From a checkpoint of a small transformer trained on Wikipedia.
Architecture: LayerNorm before each block, learned positions, biases, tied embeddings, attention and MLP in parallel.
Each number is 128 + 32 x the weight over its row's rms, rounded and kept within 0 to 255. Layers, rows and columns count from 0. Numbers have three digits each. The size before them is the row's rms in percent of the matrix's.

# up: layer 4 MLP up, 384x128, rms 0.0835, rows 133-185, columns 0-127
# down: layer 4 MLP down (transposed), 384x128, rms 0.0705, rows 133-184, columns 0-127
up133 102:151109169143119193129145063154048093117131162145129163121105197150156105079202106129146126108126171160155136064213125132100135108155092175136102077114142139096094151121118091120108139086085149124128149201136095120176143109112174114104138169117131115105121094185083100129138122186102122090126130132184110137140132117098158128174121140118064132124176114091062130131105132165107132190067
down133 106:143125102106129158110137166129125191150094123081139160127153129129122180089100178102144214133114178097127113135123125090127117092112116087127137146099075146071158078191186129165132155083113176146120112108141052103132099141126176146150058118131128200105137167169190160088140075118158125108108121124122100130110147153096129148099129074107081111171110130060134144168163121157100101088206
up134 104:101106112112144098129155096129087109205116170072149157105147135100155097099144099147179170115100174115155109173101122201106092097092026117147102140124205146135135143165106127121124141128107138157063138143160141091123101176123158137120115170128066162154177110178133090105096108127110109097073081165173090119126123127164122223179136070151077113125138123141141143137109175141146121117154
down134 112:135135146102134126142137071133117134077145159135130097121066199146144082087160203100153133108108127137159132150176092132118170130126133182138144157125132107124216061152073132126136160104175108103110097107155072166098068070170118120102107153151178117109109121063104101173096112102116149123173125117112098135138066151126155145125099175190185112133118121137086111130155139163174069167067
up135 097:168128140123108092158139104136127121137079141140132110134209115133129161186137068156023134125131094143141135086134133104138133155125055121083166085109212131078097103117091136122149200109126134135082124169107137089160108187177106173113128121128121142138138114119147120070173100159105156077134151206124128104156068147157168165134117100114174125139103131116080147144170205093137102123149
down135 095:132045174136169196084113153062161142096094079138147200143142128147155106103052125123106130128128214099137122109129182126193103137095066126141162148134146103101129147113147107094079160171138110120099177114158121125107118126119131130180153127089118093134106096072131106152145134089071160159131129082138106131096097147157126109139131102168127118165161129100137132171179175129192131041154
up136 055:147084093150119136181140147111122153178128157061171070121129124203157125169125105117090132089140149153174174123152164066133135148093061160163124159109152087173082151101133148142109135122094100093094159109192135169166145120178150166107143149160139122110186124122117118134090087175158144084161118101186146084134123134142135186136109093132155146140109109118171111115189191074127184170076
down136 047:089160091088148089151110129148179105146146131085139061108081121087131116137148164104107113161177124075086193100140177120158142137097085157134142095098103120125149125133149135163144126081128145145140179116199081112156208152135100117113122160078189143156121105085099197159101097111119130145170155071107114111153070125131121129131089186127145085185096132164198144080187113112145156154143
up137 071:134144137160134158113156113094077144157115123163200095132076127140153075090107062125114118096068150112129116126136128091125077159115125159184133149093146138106125108122126101151165166120143188154096068119181113140172124164128107175082163122122108106143156129175136100110139155140134084125188139132203094067174166060137146117159184095112094087119153087135139109140225184134151171107111
down137 060:157133141066099135153040152112135099185179139141129170126067102112102162094096169101103129213092136104116095123085158127171169135099135054134085137170156171122120070141196150132142105186161174046086134134134121139068149119141133118074137127124070157097093106151162107105115127097086160138107164138134159126146153134123147128166166187123108105112139104106128122125155199157125145112138
up138 044:140179114147182152119148152139115070091094153168070094131120155152112152142085090162153161039132105131142133097150105089170068138201146172097103213132176156118132143157129083165119135104109110117082149101121109088131120149165124099121137121140108083110116107079096116086118163210112139056109098129167126088149109132113129165093091104089129114084192097123105120107164140142166192137152
down138 025:123118116130119090128134138101098172123153116081211108165128206134147107160097160113111143148177114151144125134137125120136112178084086121132149141127214124135133109124071086173180150150111104088113124156125097085129097167199139080132164087121159111130149131126068118159066163074119136183113112112055169117079124113127123107215150137163079115177111116119174194096154118156129089122114
up139 082:107140051069125156161187120168127193182172089097160130093070090116112114081119095091121144132106133136087143096110177129135118165115130131150116149079134087140127155139068107148150177096205165160129096126180156133118139101112118180092140135123098079186137168149127095085176137158099117111119114120108126074109046165191142132163124083137132107106193104103160140125147154181156131118154
down139 069:087090154164119125135215133106131104080147149132158149115097126113134179047088227117189148143146108095122130165065120105095129116114164125144147133144109112162117123125127150111132133169108127131116089125158164107163168152149152097124123117182095122136112072199116135130113114027160101188122126129121135146085109110128157062157106154158095110165135109077211123112099096122153079151170
up140 108:145140092161132101071232164111079092124113168131112064142110131127152152162109134162123115095123126140076101143151125149100115147108129158170146053105116137153093124135147146070156115155163126128124125121147188187123073191132126143123160123148069177093090160046145133118099122171138154157095110112125100131137061110151113167147103122128170109077095137230162097129138128188113147121157
down140 099:148112131176153197127091181126101171104154082157048142090115124165117115099167119119123089101121085112134120116136161171131074157134142172108096091115082146157087072148143103109169108103147107117134125090121142139135155121147103073115146172153155128120062129164197122136079163110153106198131145111103186152115141176191154148116156148176101032120133137098160151119116098173149149082069
up141 084:159104116130164102125135132119077093141089144050145109135150167162153152094037077141142114122134168118094117082177132130137095188138136169164106090138169075110170098145171127195121148177155153132088065133145129157165077154150161090079148141177119150103122127143133069137082107127180139155135099149169075135152019129098143148142131131124104098157156113097160117152123136180122147149163
down141 075:106116096199143190124136197109103049130144098193125094140127184143111154064147128126081105111114129150107093151129139138195138143109196080152134168139139131047142089111137152096139118134164156144124109085110091096078140097177151051126109171100140111115116084177174079198111136102113127066104138102147161115132132117096142131138140124124106144147123108132107125171111185182123067117107
up142 105:161117101201148170131170121125050147112142151152099126102136167125179072102135135109099124097142141147172125146100195157059098143118145126168083104129127152086139071144167140083132153082086166134113179142174123095173160188159064125111113199134069104139074061140156112123068147157079128114067137125151156139140151170099127118122107121129061097115123137133146126113133159151146117107070
down142 101:164123113137126164033087200156155125082129144126129100135088097116186146121121193104191101115119096128114151115136147121113140162041169106162138143123084111157128126111071162137145167068132095107101123150059161116121139096152139149102088152126104153086150142116121080135109194135134172117132134163163156108074122086191168122157150163149139098091169107142107142099107036139094149101168
up143 118:188155105085155134056147099169101126095159110142180182087113123132191103108120124165134188102149137137151141068112187143086118093148113124147108126112197130182091191088110155071149157108075196104159048079190139136156124117153134111117102129134146155153121101139122075115112136150147132135181154154115099130140102090125172116119094109156100127140142138079065137084145141187156120167096
down143 121:093122137070141136129131096100123194159120125151135134125193138115185118100126039109155127111130121137118122090155127090144148106202126137125105135163104125141083107129083158112097132116116123128184107105116144143074070100136121140157113142186142141117110155121178134145124160143085174158149155095144126126078173116152138108149123148200103210120161055083204095122150083092196108060176
up144 072:128139129157255165143127092131137133138129112108131153180097150146113141144092084170160163112069098142069167075112112112096084115161088198132117165093160126158110174128081070136182132125147163146101104157087123109146089080191147132135135141125084098150122180096091093092103100124144123128160112135140148110113096118188115153115090120079113081115142143078101084079143130153152158082177
down144 064:171102090186103103149108121129153105104173117149156122147123194133112171084114175063162125131149166147158116119152120147113114139196134136112126128175185170129140105120154176175096058077096119062147117123187125098106164127191148111102144099130142129082127144115078112184064089129141158103098130145151096161100120111072118058130108122146137190075132156095122138136088142072098089148070
up145 063:153115100116171177150115144093129121154146161118120125100152146158132176128133059067106200101131105187112131117134150092100145175102082153107130166103161117167132084132137115144190146134160193179129093151093118127153092136184093145113115146131064104115127100130073108139164140196107178113140097138136140096197100123151127146106123100070143092068207117170111121099134126053193105152114
down145 047:113089100104123147170100131126093135109124148174085155164091166086162155147072174118158112070145199130086160128172117157129119130066105122177130177109130166126157146145141105159143145111109072124141121114140123122089123124167144088105180066160129092132135080147148103126072135067200146146150091103141139118121176120064181059136168136140029121180112169127140117130118127137092172145173
up146 100:210096119111186062162153067144153123112123138110127133142184139134159175158106146166135105134092122131091137075146125093142048122153150183093107099067163094093136113142092100140136111099119103116134120141065102111168110121115139220122178079163152105078099134129126150091146107164108132156089147111195142126105118130177120221107065104103142153159130136123116099123165152076130161116109
down146 095:173098092107117131137099142111149150092149153058147170056081120112142108167115147145134107069123118088100159128203114210156111081158140134154180090149103166096117142128147153146136176132142117151074043141150122134121151143142125090149108128139113121129122189060088168137070143134105121201110139122105198135100136109147121085147129110223119163160123131147101162070125126099115125079147
up147 069:115136116087106159094115133116073151166111134136136114106130111176152098154112060126117158070138146153157157117125139145082109214157143166118163126129169159143146085079189093130158211110135145149092135098167110125120134152159176123115130162187050113203140124199102168087124119089126108070123094167128157072145104168180108150143185125105116091137120107179109158133169114101109116084152
down147 056:131100139098060089143123114079137148120125120149121219124072110148146138107156136106137130132206131113137124122112134137090106134104112098135097202147137141129114138123099180092140146092123167139182128128198153050121108137140080050105132094130136158133121134178138175142062178106097138115127189168137152238110130073094143135090112156187095127093112145122100169113121086154152128161144
up148 104:136132149149137195088164095169146132076159170058115090163095171162107105092107132162163070122127191116152096164130145153085117130117122170103113143114163105115113082088107080050155133079147128120122113157202157158126162129150151143087164160138065147130120111136079039142107163177152125147112114150156092108093082144101133151131105048135102140130161119099189141091140118087160133126162
down148 111:104155109153117148122080146138108142109179090124149138092108100087134153137120161053056124136109173141167180173125117044172136111130123065157095116125151109162122182130140104071120167137170197115102189121163139127117105098166105096143146171101186133119137055139154099107135132159106164111155126110110166081158186145079106119142168161132128143109108112171038127108103153191127102098143
up149 051:113148126120197139100143110117121127074155125124159086092103155142094107173086082172092151082115150122216149103145108135160151181115080153177182154107130111092107147054177114088134211180101138109133155142116100127164126082175153154049154122186127120105128186124114136086126106149089079103125121136173067120175104111146152092168133127100098109112108126121121112127111167150139132158061
down149 034:105066159187133134178104115039109137147164190143125111130102145138076121172072121183132124142171130110089162137201149148117102153096093126118120136170097152099108174087143175076117123152119134113215151090133171046122154071148157149065139101112099151152120161124127157133130093119104134122131124115101156140106155150162120108149045104187122065101136142114135112153153121166106074129135
up150 111:040131141127129145146153101104115140137141133064093148168116183125128167107094090191106109126160134125127121137130114146101105137099164158114149171121126123109141146134092029083196187100184157186058142151124166150131067164161110119115146098132082142216144143117127076123183099130143135122151101106125162059151098148108151133125152108125159139056121136159136112111146107110162189121179
down150 103:120083195113146132164122154075138101150141145162111165104109180104116131146168131108173136110183107127176140126124128122177160103154102129034189130118151165149165127051169164050148094044159122134133078149128093096140170124151171156134097140144140129138093090090165154125097135147133127119114155104111117185080136075126130087126152137169080140169130135067132128128178143172145085081086
up151 114:047170103108125168131159130109142173152119069158107170137181159161178214181101123140113100113152100174056109140149099090103124107142109158071181151125129140084102097124146131106138184154192169112137100181147120106103115117134135175109124073137100143156141148143161116119149184074149170124191135141122150114127086118073150111092128114108181058144140113171104119098136098121135191108110
down151 113:157055153119151111176127146168081118097164150110074112164075131178137140096110128059161178131144141126100155160143132101112119155211165144123110066150128123074143066141175206135096116146141163123140095123122123118117154169136144120094153101174150076087082069083084163168083105143184161105116117105108141154158094146071140117127129179150154191101110146113131103092125101166106151133097
up152 105:152091079130165156136135111130118121169121160087183122150102160149136135122104069115064147094060232120159140106170153152128083129166121108185106142143168107109114123065151130110139136112158133113080130109148077129166108123159136166100106170161123148197165089121112095104128168156120163076133150202198106107139106120126136115143123071156081149087122141098125123131169229124119128091110
down152 100:091149100092106120143179129130191096164104148098098106105154132126102149146131115199098110111110100142108154130115177159109120197186087093049113131150174116083148092118105108104108133125117123158129121143166095183111176087165163134136112143141120148122120083159122136161087073077160125149179083137094132132179192130157119119138141135168155111103057109053190118094154113087156134142214
up153 119:153104119146158098151125157111103074157169182148154088146115099157181134158132072106091132096130188143120144098121157114130109157187148164158136164125112108177110144103151086134157150178135107105112104133096101145246158160180150171122113123130162097115132148128166124000107157113126121125119124132140137080149076122100151119115119106109159093096108129098150117028137182154089138115130
down153 134:141076167156121128097102115163104080148170215109139157122148131154079152065143144086133067112111106119088134135143127104115178106155152085106127134152143144143143143072092101101123132077204101078142132098159109156076156148087094123173148126160171124150143140141178149094122118077129168123104160136116097107068091164150170048159174138095126129133092186096165158158099084127150119116200
up154 107:154121095169177091141149100079143144133139116115131135109122179167158136126104101142101108108142126148074122111152106106132119159138196161101114126099110142158118147162065059137133129178144198154141113166042138125171112115159100127112161153145120084097099214090117132092181070164112177115125147064142166126168094145158121175094065135114200144153116133202134104104131179079125114103129
down154 109:102072159159120142099159105148146100152153170121207171174136134099143147118104109081053074160138129171126143154133161123100112075117080173167113139134149138098104194097143164079119118103106114107124175134135124103123168184141123130133110079161128137137112105086080164109141120103167112100075174117158126089072100156144080131169152183163064197066182123118183111135099134083102147109138
up155 045:112146107173215134088086118067116125079132125117113141142182131166170128125194126137139120130120169142127173120085156161125137087134147154115101127079148116130093164107113115176110147169147157121116094133110097143134095068187157138081184100124123090064128122143184203107091182150111123094156142086132141076140121094181129186129100106057147109155116125200096091106126158094125165142070
down155 033:137196112144097095079121154148167055102178135126126087136101157178149101120103145128148146098123128093116098085162113124153109160172135121133142098084164106108113176181113165139164076102122151082151132152116147151186175153110099120132133093124117166107093137135161111180122056105115156178096137121158113121099115164149168147154199136088050131116098166208177114174096139073078097119087
up156 112:161104157166119100062141135079111145154105104088117186150163155135138110129122135180084095089137092142072116096211116138025103135118115173147111118106108205163126187138207079130113172149129175098115063109129161133159126081108115093121151104139124131161141192162158062133122134083189145107135132100147130143123089113112145152120110124130171167127091127134121086114153101135148103099182
down156 113:077107184110106106171065082085069130178065099160156215119114095153089121096141150113095115158134137139183151082136114106114031187156129110126144175114119166135131179143155121144106160083147141137075114166131140130107166110142169085113104089103102109219092122158084201147102177158116142118107125137105131121090134155182134117147106125142140110177143157123148147158161134094114113120132
up157 117:169113140126150112154098137100132114092136108134150180148152137137181120145100108124080136103115128155078152093108145142119113124157102135124115130083145130173148194126150079109128155172201157096158136087069131107115134145123100170106116050127137113120104176105148104121169134234160112137170151110129086149163044084133101136091083124080191149098130140168151138202125186102115127177057
down157 118:149090195102125080135141198143129138078165118126168056104139149123129083107133125075114170085102103144169127157173102163183131091085177145118158134171123144106122142147110111132136165093087146115170138166168147109143090109103113140055137070098099067152137141127137089086130129101106123153151120094132107108161188175131145139119110127076133085177076150166200197135158103089084096163155
up158 082:155131079156166188173130108078125139106120120161168159126131113119187072112124152148124109040100150143200138059157122119117102130115111161105134081054151107135096173091103132115150142104132083121139148138156031133156109108146169131080139154151137099123123094157141156101107155171057071085141112105198148105157139145140112121132128132084122122129181123068054105114157175132140122110094
down158 075:185191113137096135147169166162135162100144158090090178122164068080119140169149119139154071117090087133158146146087127122175076139131131135117147127115079124139172194154079118187096030103141132067147133172146125151125118150144163154161177137138122147091153126153193130088136131090063134142076101097140063158160098168136143163131187131120113113134110137122066120129094159098147103116159
up159 108:203075139177193184183147113105120141090175104121117112167112069114150116106152086120167152090156163129161140077169132097115110121169120161157119129141140135143071114087142110055100147112135085149146132099221096122170150137120098140147128107145145105155124083125085095128160153155161108095127156139131049066151102165180042131106121076116130102107176148116115111158156146089138116096128
down159 097:100166172099092080190155111202133111150127158093116132131103103159092090115199122140156062118159090150194132131151115124155121152113082137082137124145160162127126080107139133159140127083130111187127109159173135091099133048155121142186146135095080154129150172180115144129115124059120140137130152086088099123145093138186149028085143121121151113140076151154085148092115126152118151160078
up160 102:109077049108136083104148118090078073132116136102118131112143166120139185138098109141176137113155129145138150101127143143052097141147138107111129180099098123105100164177133097077117179132175105113127129162073195115154058159169058115146097061140114113197107147150101040114132150138192166133134103146163071113156077190114132105113125127104182152134109150145125115130164134132149135103128
down160 094:130145116102139152096081148152107224154177110084116125093102126150085132132169077072183125144178182161141137077148099083133140119151104115083164120122094162079181132134122123170133165084179136129075124086091135157148140097196176099124148157151122106156091131039094133151103114136119138096118147130117119145143122152151148105069055139178103158166106115132134091136169117150185096098080
up161 102:191154145150148105149094130071164190066146191148111113125098182167110168179076072184159155091122117146164156140148178092153107122129151138093153154123128106123118131097126127093140126164099184074105081155100126197153132144120041171101160110135108177113116168087104147131163141079110120133148171143140151146130140121096075162160073090118184104110107113154136120078146135126111152164070
down161 101:116106171128129081150133173092202133122173193155117150102131136127151119171114144096202078134148162159103139152160132106111106133149088105126174144111094152101162141144118159159160107099123099139090176113122158166041137121123127075061190172097156137156079103141129125160122143095117115150147090122148168126140114176163164047070045078142149103089146109088160148083110104109160111119105
up162 110:122136161122154135140179107142130169114095127057150101106097092115160062060114119103168143162112150110178131142092135129093126152145026128144104131130167082119146127112146090146123161138086150153069126107213148119170177101127207134107119202129070121157121092151173106096081120154057145112109161115160169146145121141155201158146122059140103140130148102080139150153132115128140111112133
down162 111:116144224196144127140110061093152129122120139120171108113104151080100136123142121136211136142102177146073150115120113123130054090166125110145068176101118109129173143137119074111185151171125136155138119156158107114146132138091118114159214134114087107144153111111087152159145112090103136165136117078134072182137079139153153074198139139103146160057161138131116106135153091157105075121104
up163 110:085173078144102197131187119151081128077149146101170148102156155177120112135131145139167112097099110081175124178098114171078137096112099132184164082133181109154093150097149056071146155147126135125097080141163047120103136175150159159103115076174104164126159117132139141100118160112146103087128115152136108124127067113172138093178180137125090114099167142116077154119175084154127107085113
down163 116:082164092133110110123135165091100110098168137140160141092095131089159086142127123128105080128092185189160132161166063176154132104126107131118120171175172153138159129135122128095168090097092152140078118114193160173131089146098140124134090166116089213137120130146086130106180096119100144145138124133132081136152188141122122179091059179115113107143204114059204136120145100092129152096144
up164 112:168086130180157172097163127102129112077099067137144150095108218151184111148123108144119135104150099159132095127123114122119065111137164192119128147143097178217141187099142142078126132198095137079177117058118076131118111096130094120121122107148133063138114171112157126112119090101103120105149140106148092115112145133135148158131104124123146185206150131130130122114175147091197172155078
down164 113:119093102112194136133162130079101112165131158082112172149134154105098193010171090096130112104116153189129109128098106153125096101143134125095122130125139131159139092148183143123177077120146128141176147155129105172118129135092081132133114101132152086137102157121115116091084191122149116123144184087094173100150144152073197072159149154112097087099229119106170148162125130136102142100147
up165 111:136147127101134153131169101046123145136142132147140078117132168115182100101164123086054118121128144144111146112157096119170119142070135112098140109072125144128108157166084134135159128108145132068143159170105177155178107134147121231125139081126168168143095150134169117091106103142090144106109145076129067084135160155104091144109049183148170099113114112163128118078137213118093137164072
down165 109:171141189079172112111150124104170188100140142165145141151122155162113178194132111116119165144119093100144112078102125115143104093085157140157166128102161157138106159112094097105149132197119093089168112110135117158089028155184171149128169104126093129111136099144035179137117117160075121077101082122108135133123164173152108118152152115164131180100111133135182101153067102138104090107169
up166 110:145093160131124081197143191131128089179141083173106076103072165186143122096111086207136157114125116142131134102147131109160099144084097187129138140112120099149128139131095123131100118117161122164147024163072123135136140128107135125136103151161138093126139109147057117115178083143122096136124115110126139093129066151186041182113076110119153086128149152158146089172131205128105145131119
down166 102:162085106128135122084114118117122163105163121109146140130181140130127116109156150086113087136165086107148145187083102123204111134129078122163165178163125143143156086135153145109085112140104170146155175086136118096113076164188153095165180084140098054170139087132089094115081149126128115063107180136099092083150154145150084081160198161176073146147126147132093162172110109119073112123088
up167 097:157136070162162172103149146086105143157155153114149095169147064089138098084171103126194147134108137133124129150103127147111119154111118153128116139132213060106118069095112110053150112086103114191111164088183207120102117130113100117126127116131128161164171082143145076124126136135202139114160085210105081146126164150106137159135174132150113156104181107094161177172110119119121122092138
down167 096:084095180148121146158143135150170063091118116186107100101126163137169144129161176095149080120108135125154141130186106139147168128132136114160132128140105156134167108135148116220076191102126163129133118120078061128172130123139152162035190146148128143095130116136152131149093122109104080174156108076118068125107119132142199134140061145124120148112121142096122052130114154195097139164078
up168 085:051145072129129121144132137134143108079124130115186147148138091161140147117107116146155149146091081157098108107074089132176087139115146214134097135119191098175111098101088111084167135137126118141058199123151123101169104142169155192102162103150115147116175143160157086143113107185107119101104127148108117097149046110121120198110158150154139124067092107093141127081123140177175168150093
down168 074:147150129152125079166112106174201129062098112175130148108129159147147144115137137075136013144157146110173127150126165149088073110133140073115078177105132172165104132169175192120136095179106145125142118122073109152118124084160112191147129074137142101161140136124134142168091155104133096092102131109126151177042124118079142144126107122150160135117121150101169161083117127138070173117082
up169 091:198142160146185206175104081187153156117183197138120180105085112142155120083102135086126130125138171110211162106120135099098130075177130102146087154111159117147147124092129149070118138105091149084107125146173067123141152096134167095142063176155110112152103109178117159131071116169091131143117125150099114095094162167130122112095112082141105118158130108053138130093132142129116129073129
down169 092:179125170125185172126148110152124177069140097149181153071092163132169082112175129144173112085128167097187139110109108143116139139194115097148152132158114126156071169104135175107136116091091192094131100139105080070124162149146111143139171150135079079102090144139111119156130125137138111158103122143102064168020145173139159129145142086091090081146153124061135134103155100116119129099114
up170 089:143133108234167154117151166132063119091145137130131160101096123182176081095109119119099125096159145135169127147106149132113116129096109130137107147105186164109132146088113148062148128071117173131149095100175144135149149171110065096080134149165139109120101084204111063109096138179098115049146145142147127105086131175156116102126149104156106070108102120103106151149184179115183115077125
down170 087:139114134145108110119118104156113119076163185115148111148112118166175146143104103099183137136110114148189139168152121178143106190154093130132137134185093158163164149133112142172180092112136148082067112177082126164145126175172173142097078092115163135150107146187112088162094165070136159103062086114149125092091112098121100100085129162175047085092107166096101100134118086156108176128164
up171 101:092120178119090126156092095152157148069109152115110079169129141095162055140136148141067166119111127157157112132124155123121118154152088103095137141113162123104075176076086157103133175141109129105096157154063112140110150097144085125081125090129110155167129149104132106145166037156069137125138111139115094095093101120135178141165145098119179172177172133139146134139153196071189178109203
down171 108:142119104216102071066039110080137181097138133094130125157108148149157159092085111128144161170118109100107114111098105132127159137180062066168125077120145127138106169175165156113129119105122127130126198164110123137088150115121107117084127178132120141146144120164099106123134090135133159133160123153106114120205025101149131107182125146195142128183156116105144098081101124130169148086112
up172 109:096113164186169117150147093098150142064114107112118056124176085106147172151158100170137158128129106206128146121175167124050137121181155168088144096113156128109151126113123125151130174118087112132135128159092115126193086133143134139106191098116076149166110100085102097106137114108104155169119153157151157102181095073189151139112105112069142164101148144159128028131135119106117109157073
down172 111:140093100059135181149093130146140145117090138147065107140114208137161111073132143144148093158093194124150083145129124177101095107149165141173168095147074175182125133120116123095153124141128171143149153193193098145100149108144160098150126078089119124141128150152123066125109054181117163091094137120088141131148055152162193130140047108107104103133134112190125147107140093118130138118117
up173 110:095155144151119131182111078144152117132103044040147075121129123117135123133195106133114206139099111120122142079186146095122129203146141122115154101098127159114094115080119124153171191200112097092160104112053120226128147129144141162097139084139116091108136142096152148124154078186128148129176136140144097125140069144108132150128155120126179164100137120142118106101153147093168160120165
down173 097:194080134150094162111088135106164117131132158182132137148128155137129150137121154133109108108131179122169126135057092131076085161146139069147121080166134087106113142118140164135076134086183182129079135109090143098105165114163080143141174168043109111108061136158151078139134097106103134114091156156106084153194095092120109139155113142191142153195158120087153170131128151112135058082118
up174 107:162181071084171096112124118167152147115168124126133173126082175176166108097181157086143109097099165127167140112095164129140130137169136103117114153129156062146126144131179135051139141122060148111115163118126137151125159195147089132108094119145093177104107150110186132133090152227123063041143163127196152117110129111096103108138091116104121070132126130083110101099108149131110110155097
down174 111:175181141137173099095096169061152154091112110086143048119148182129124179157104106149128133148101145150123163119116161118106119138132152074161094097168130095110165154163097193134141108102118103111135154129184127054148072086124142124133117135155075094138100124161083077110118092115150149114098140128198155199145163176127152096173094159079126071161131102170136136178096125092166107109085
up175 103:118154077161119157179182095099139116129111098069156098153095098103137136110099095127183130131080142088101125077134132125112073167158109128068108114050188140105115079141132106114216135134144080124093081073136186193179119170125100186070131133137107168093139128089145108114098127138136117150156115134128094151158142162170100144141147053151086136112157110085165162114172118120177135122155
down175 105:199154177154125123135057157131149079158177120174123173076144141118111153112115179116095141065096128109179162069124132132135152121168160109136099139155088149143150098166107145111058187131116162116074165127084070098166162092118157118155154131160131113127072132166122165093112123089046120118140165037119118074126157109124140110135116173156184118128130158123130116083092167107106086117121
up176 124:093132131106105201115197117135150102137082148087128043143123142148096097083119119121073146123144106154166102131107106145075136138139089155159122137151146126137097063127100062121177154194131130187067142133144097128169104150143073118112133150207062072162125108180106163131141124111135146145121112193125155103138150121198174155176125142142081123082115116179142117086156150135136143073135
down176 127:106142149109146179089138161056151160104146070167127127107133136119136155155191087138134156084134105094142128111191147131122132109112148122072180108126095112144101158112130120136189095133092103188126042112147120086161090130133155074106133123164129138105153145152155178196153152096156134105185093136159174096123158162136097077133157057109120071105085132198141124082130056093110111135155
up177 141:072133155130155159143188108021146177130080102082145112145112105130209168190091090130132080106105192148116130130103146143129113196145126157103123145120183089079132149081176138150104156135143094112159113115078120168117105089130129178094128191146143060182060107083075093126139149106131131136126135153118142120155076127178128118109160104087127114135089124115138129129149162084127144111088
down177 134:088157154143149134101092175111146098134162129125190145152154094225128089158088083089135156091128131124127134133098135120161144096082113121133121110109104142074097113111122116148116140128148153087126109063145097202122128158165144148144158128143139123080158059113120134119074151126107087181122165203113140154107046209146141101137171077169111116195094139110171159124190134084099151152143
up178 116:161126177122171151108136112144094118130126163117104141119102131115205092126112150109159136116114175112216121149141149080100110124172153152198060162111159099090126128117123148099124121066126157219059143091153140132131136131160115123129146179138082177124132088190098138097139108092091076103164130130114138111111135197182110118133169108141048095114175104129099132120185185130162134108086
down178 118:109208122069111152116114140097122104157131100141111100150111121118128117147131041163117095080132119133175158131157108140123053125171103123081124144123063124179110109149186116152121132088131185125106153126120144153132181058146168127106080141141125105155102114126154103193121167143171159094166148155041136146155095124112078137074067135121081097107141179098172178177134117164178140130157
up179 072:206095125188158117148134133093149117096146136148153156079112208161180107111130098120090148125066135146188158055120118095145119105103152121093096163089106136124125118069095131100123119104131150134168145152119095083166174156149104161105146143185105074149160133142145112149099153180119122047135131136184164102129107144075147162137138140110195104099132113100128090075105179097099200145091
down179 062:116125085201152130112057074114153155088118111079078125117073136148093054096141185124132115115102127153143181101099152177147147101094108149176127163141118116089119176120177090133127167110127187182163138106127095099038139125151190165119153173127196106116157071118112097144131171133140167142134100093142082123101073103109145138117132170170071103126133131143100176130099128137144175135125
up180 094:113100180162154164186170117119158152106063137068152089138112075192120186129072084138167133140107130113149131114145139113162086202090139148094114125124139093135095101103151108162145180155134118095144097142102110195184167150133178219086143122160097091128131109147107168110166106140180139109134142156150131102153096131176144123103090062087175131118104125075160110127114144105121183137078
down180 102:124150114112120144137156137148161128164157154107188093100144087181123117071081124095121134066181112115095112107115105187124104125165080153157164129130090112108113140105101138130088170119163172117091080132088093147178101117168067117203168182103160148028095053116129102126072153125124081138137181159104166104146079163148100129146135121166118133155126179121149107127186147097124117170152
up181 052:076130107150151101124138095099142090181094185129151129094153129111112127116143088130086131040081149124134121096089151085102118154131124161071131133113162125148129110119141129108185125079107133146108139183147136168141129109128153138110100144226142179172164147114144125095111128110086097072168101114195136011145125137138064188099076103185162145117130081121079114097142140126142089137123
down181 035:175133195115137112107145119116101158124093135135121116125109176097102071070098138075167169135151167105119105211097175115124126123165130153167120117147082126118176176130055164148127108123171121120150167181172132136117135118131114084154172116143085115104130111088055104129111156137129195157151112160148114163086036091105104154160132113147107142123117083053125090134119181142177075173135
up182 088:175100126147165115081178139160064090099142089109136128137112069090151135129158106106136123103128184191143143105105119123095118120142156146179135122122148170149071100091163110084126142097079176125102092166192110070142143151127118127143082187144152071182133097141128119072140159220138103080186108165141113103141159125111109180133154142109098078156101121098144107087140105136204136127072
down182 085:077137150130143161114176093122075132125113121174101173151132117118101125067113148065156166119136150119065132069111129103079115118146104081098119141142128128125158111148176071128131087124170117091111089204143125089107102156110168169184109171104131149141121144139095210058148101121179147088140102116086138172141122102101119106121117126215161150175107130125180195150106069103163151135095
up183 056:121151126143146156156160088098104109110091123123168168110145097122153106127127085126126099147148148114116144160160163150077060182131126174116150108042186095140172169076082083152139118186198146125160091165139171129076102099134106134085147128145155121111156110111100045085133107166091179121116129128173047093139088161118127113159083148086170148070137112112072090097146151142138145116144
down183 039:119150124163135122138106093157200112104167166099156146113148143167096142119129180116153088154185155100111139095155140129129118068126129169115175116148105128162194165139176126119116143091091101064201119145127089101165132113172156064185137073201130122122154110107110070167080107080111127193125150143126104074107122131069156072128118130159133112138094142101170148101076080115123173178103
up184 112:174167096114137108125123121113096179104103154177149120174170147128113066093078095131040141148091162139114141102103182148141124139092161138121159140113126193098112142143141157061136090111152151069162130148105168117152128079144079244111193083142147177130118105140171107124170138184121163128104121085160094116113099125126117139158086108143168173083128111127111112067130128137088129177098
down184 112:161157156167100145183109115107163163100161109116167104104114170201183120111114100141108125136127058160174146129106116133121131128041149163156098207122117137102111191103142138064145103107142174149089110121131105158137139090130102134096163099109128062145105074112086079115089113203084141133178106098145151154092164156134099076138100123168125129111096134097148145164080161191115072133143
up185 053:134101075168182180096160096073090114091157125077142110117150110123156165075112127134096159083140108144095117144092124152118105116161115102129162133103132078127073126111133116082144183157138178188139076144121159164178131109166133152098095113153118121165139135204160096054098209148110155098140157106126168106137115145160155131140126082099144140113172079115152137094187204166137149060128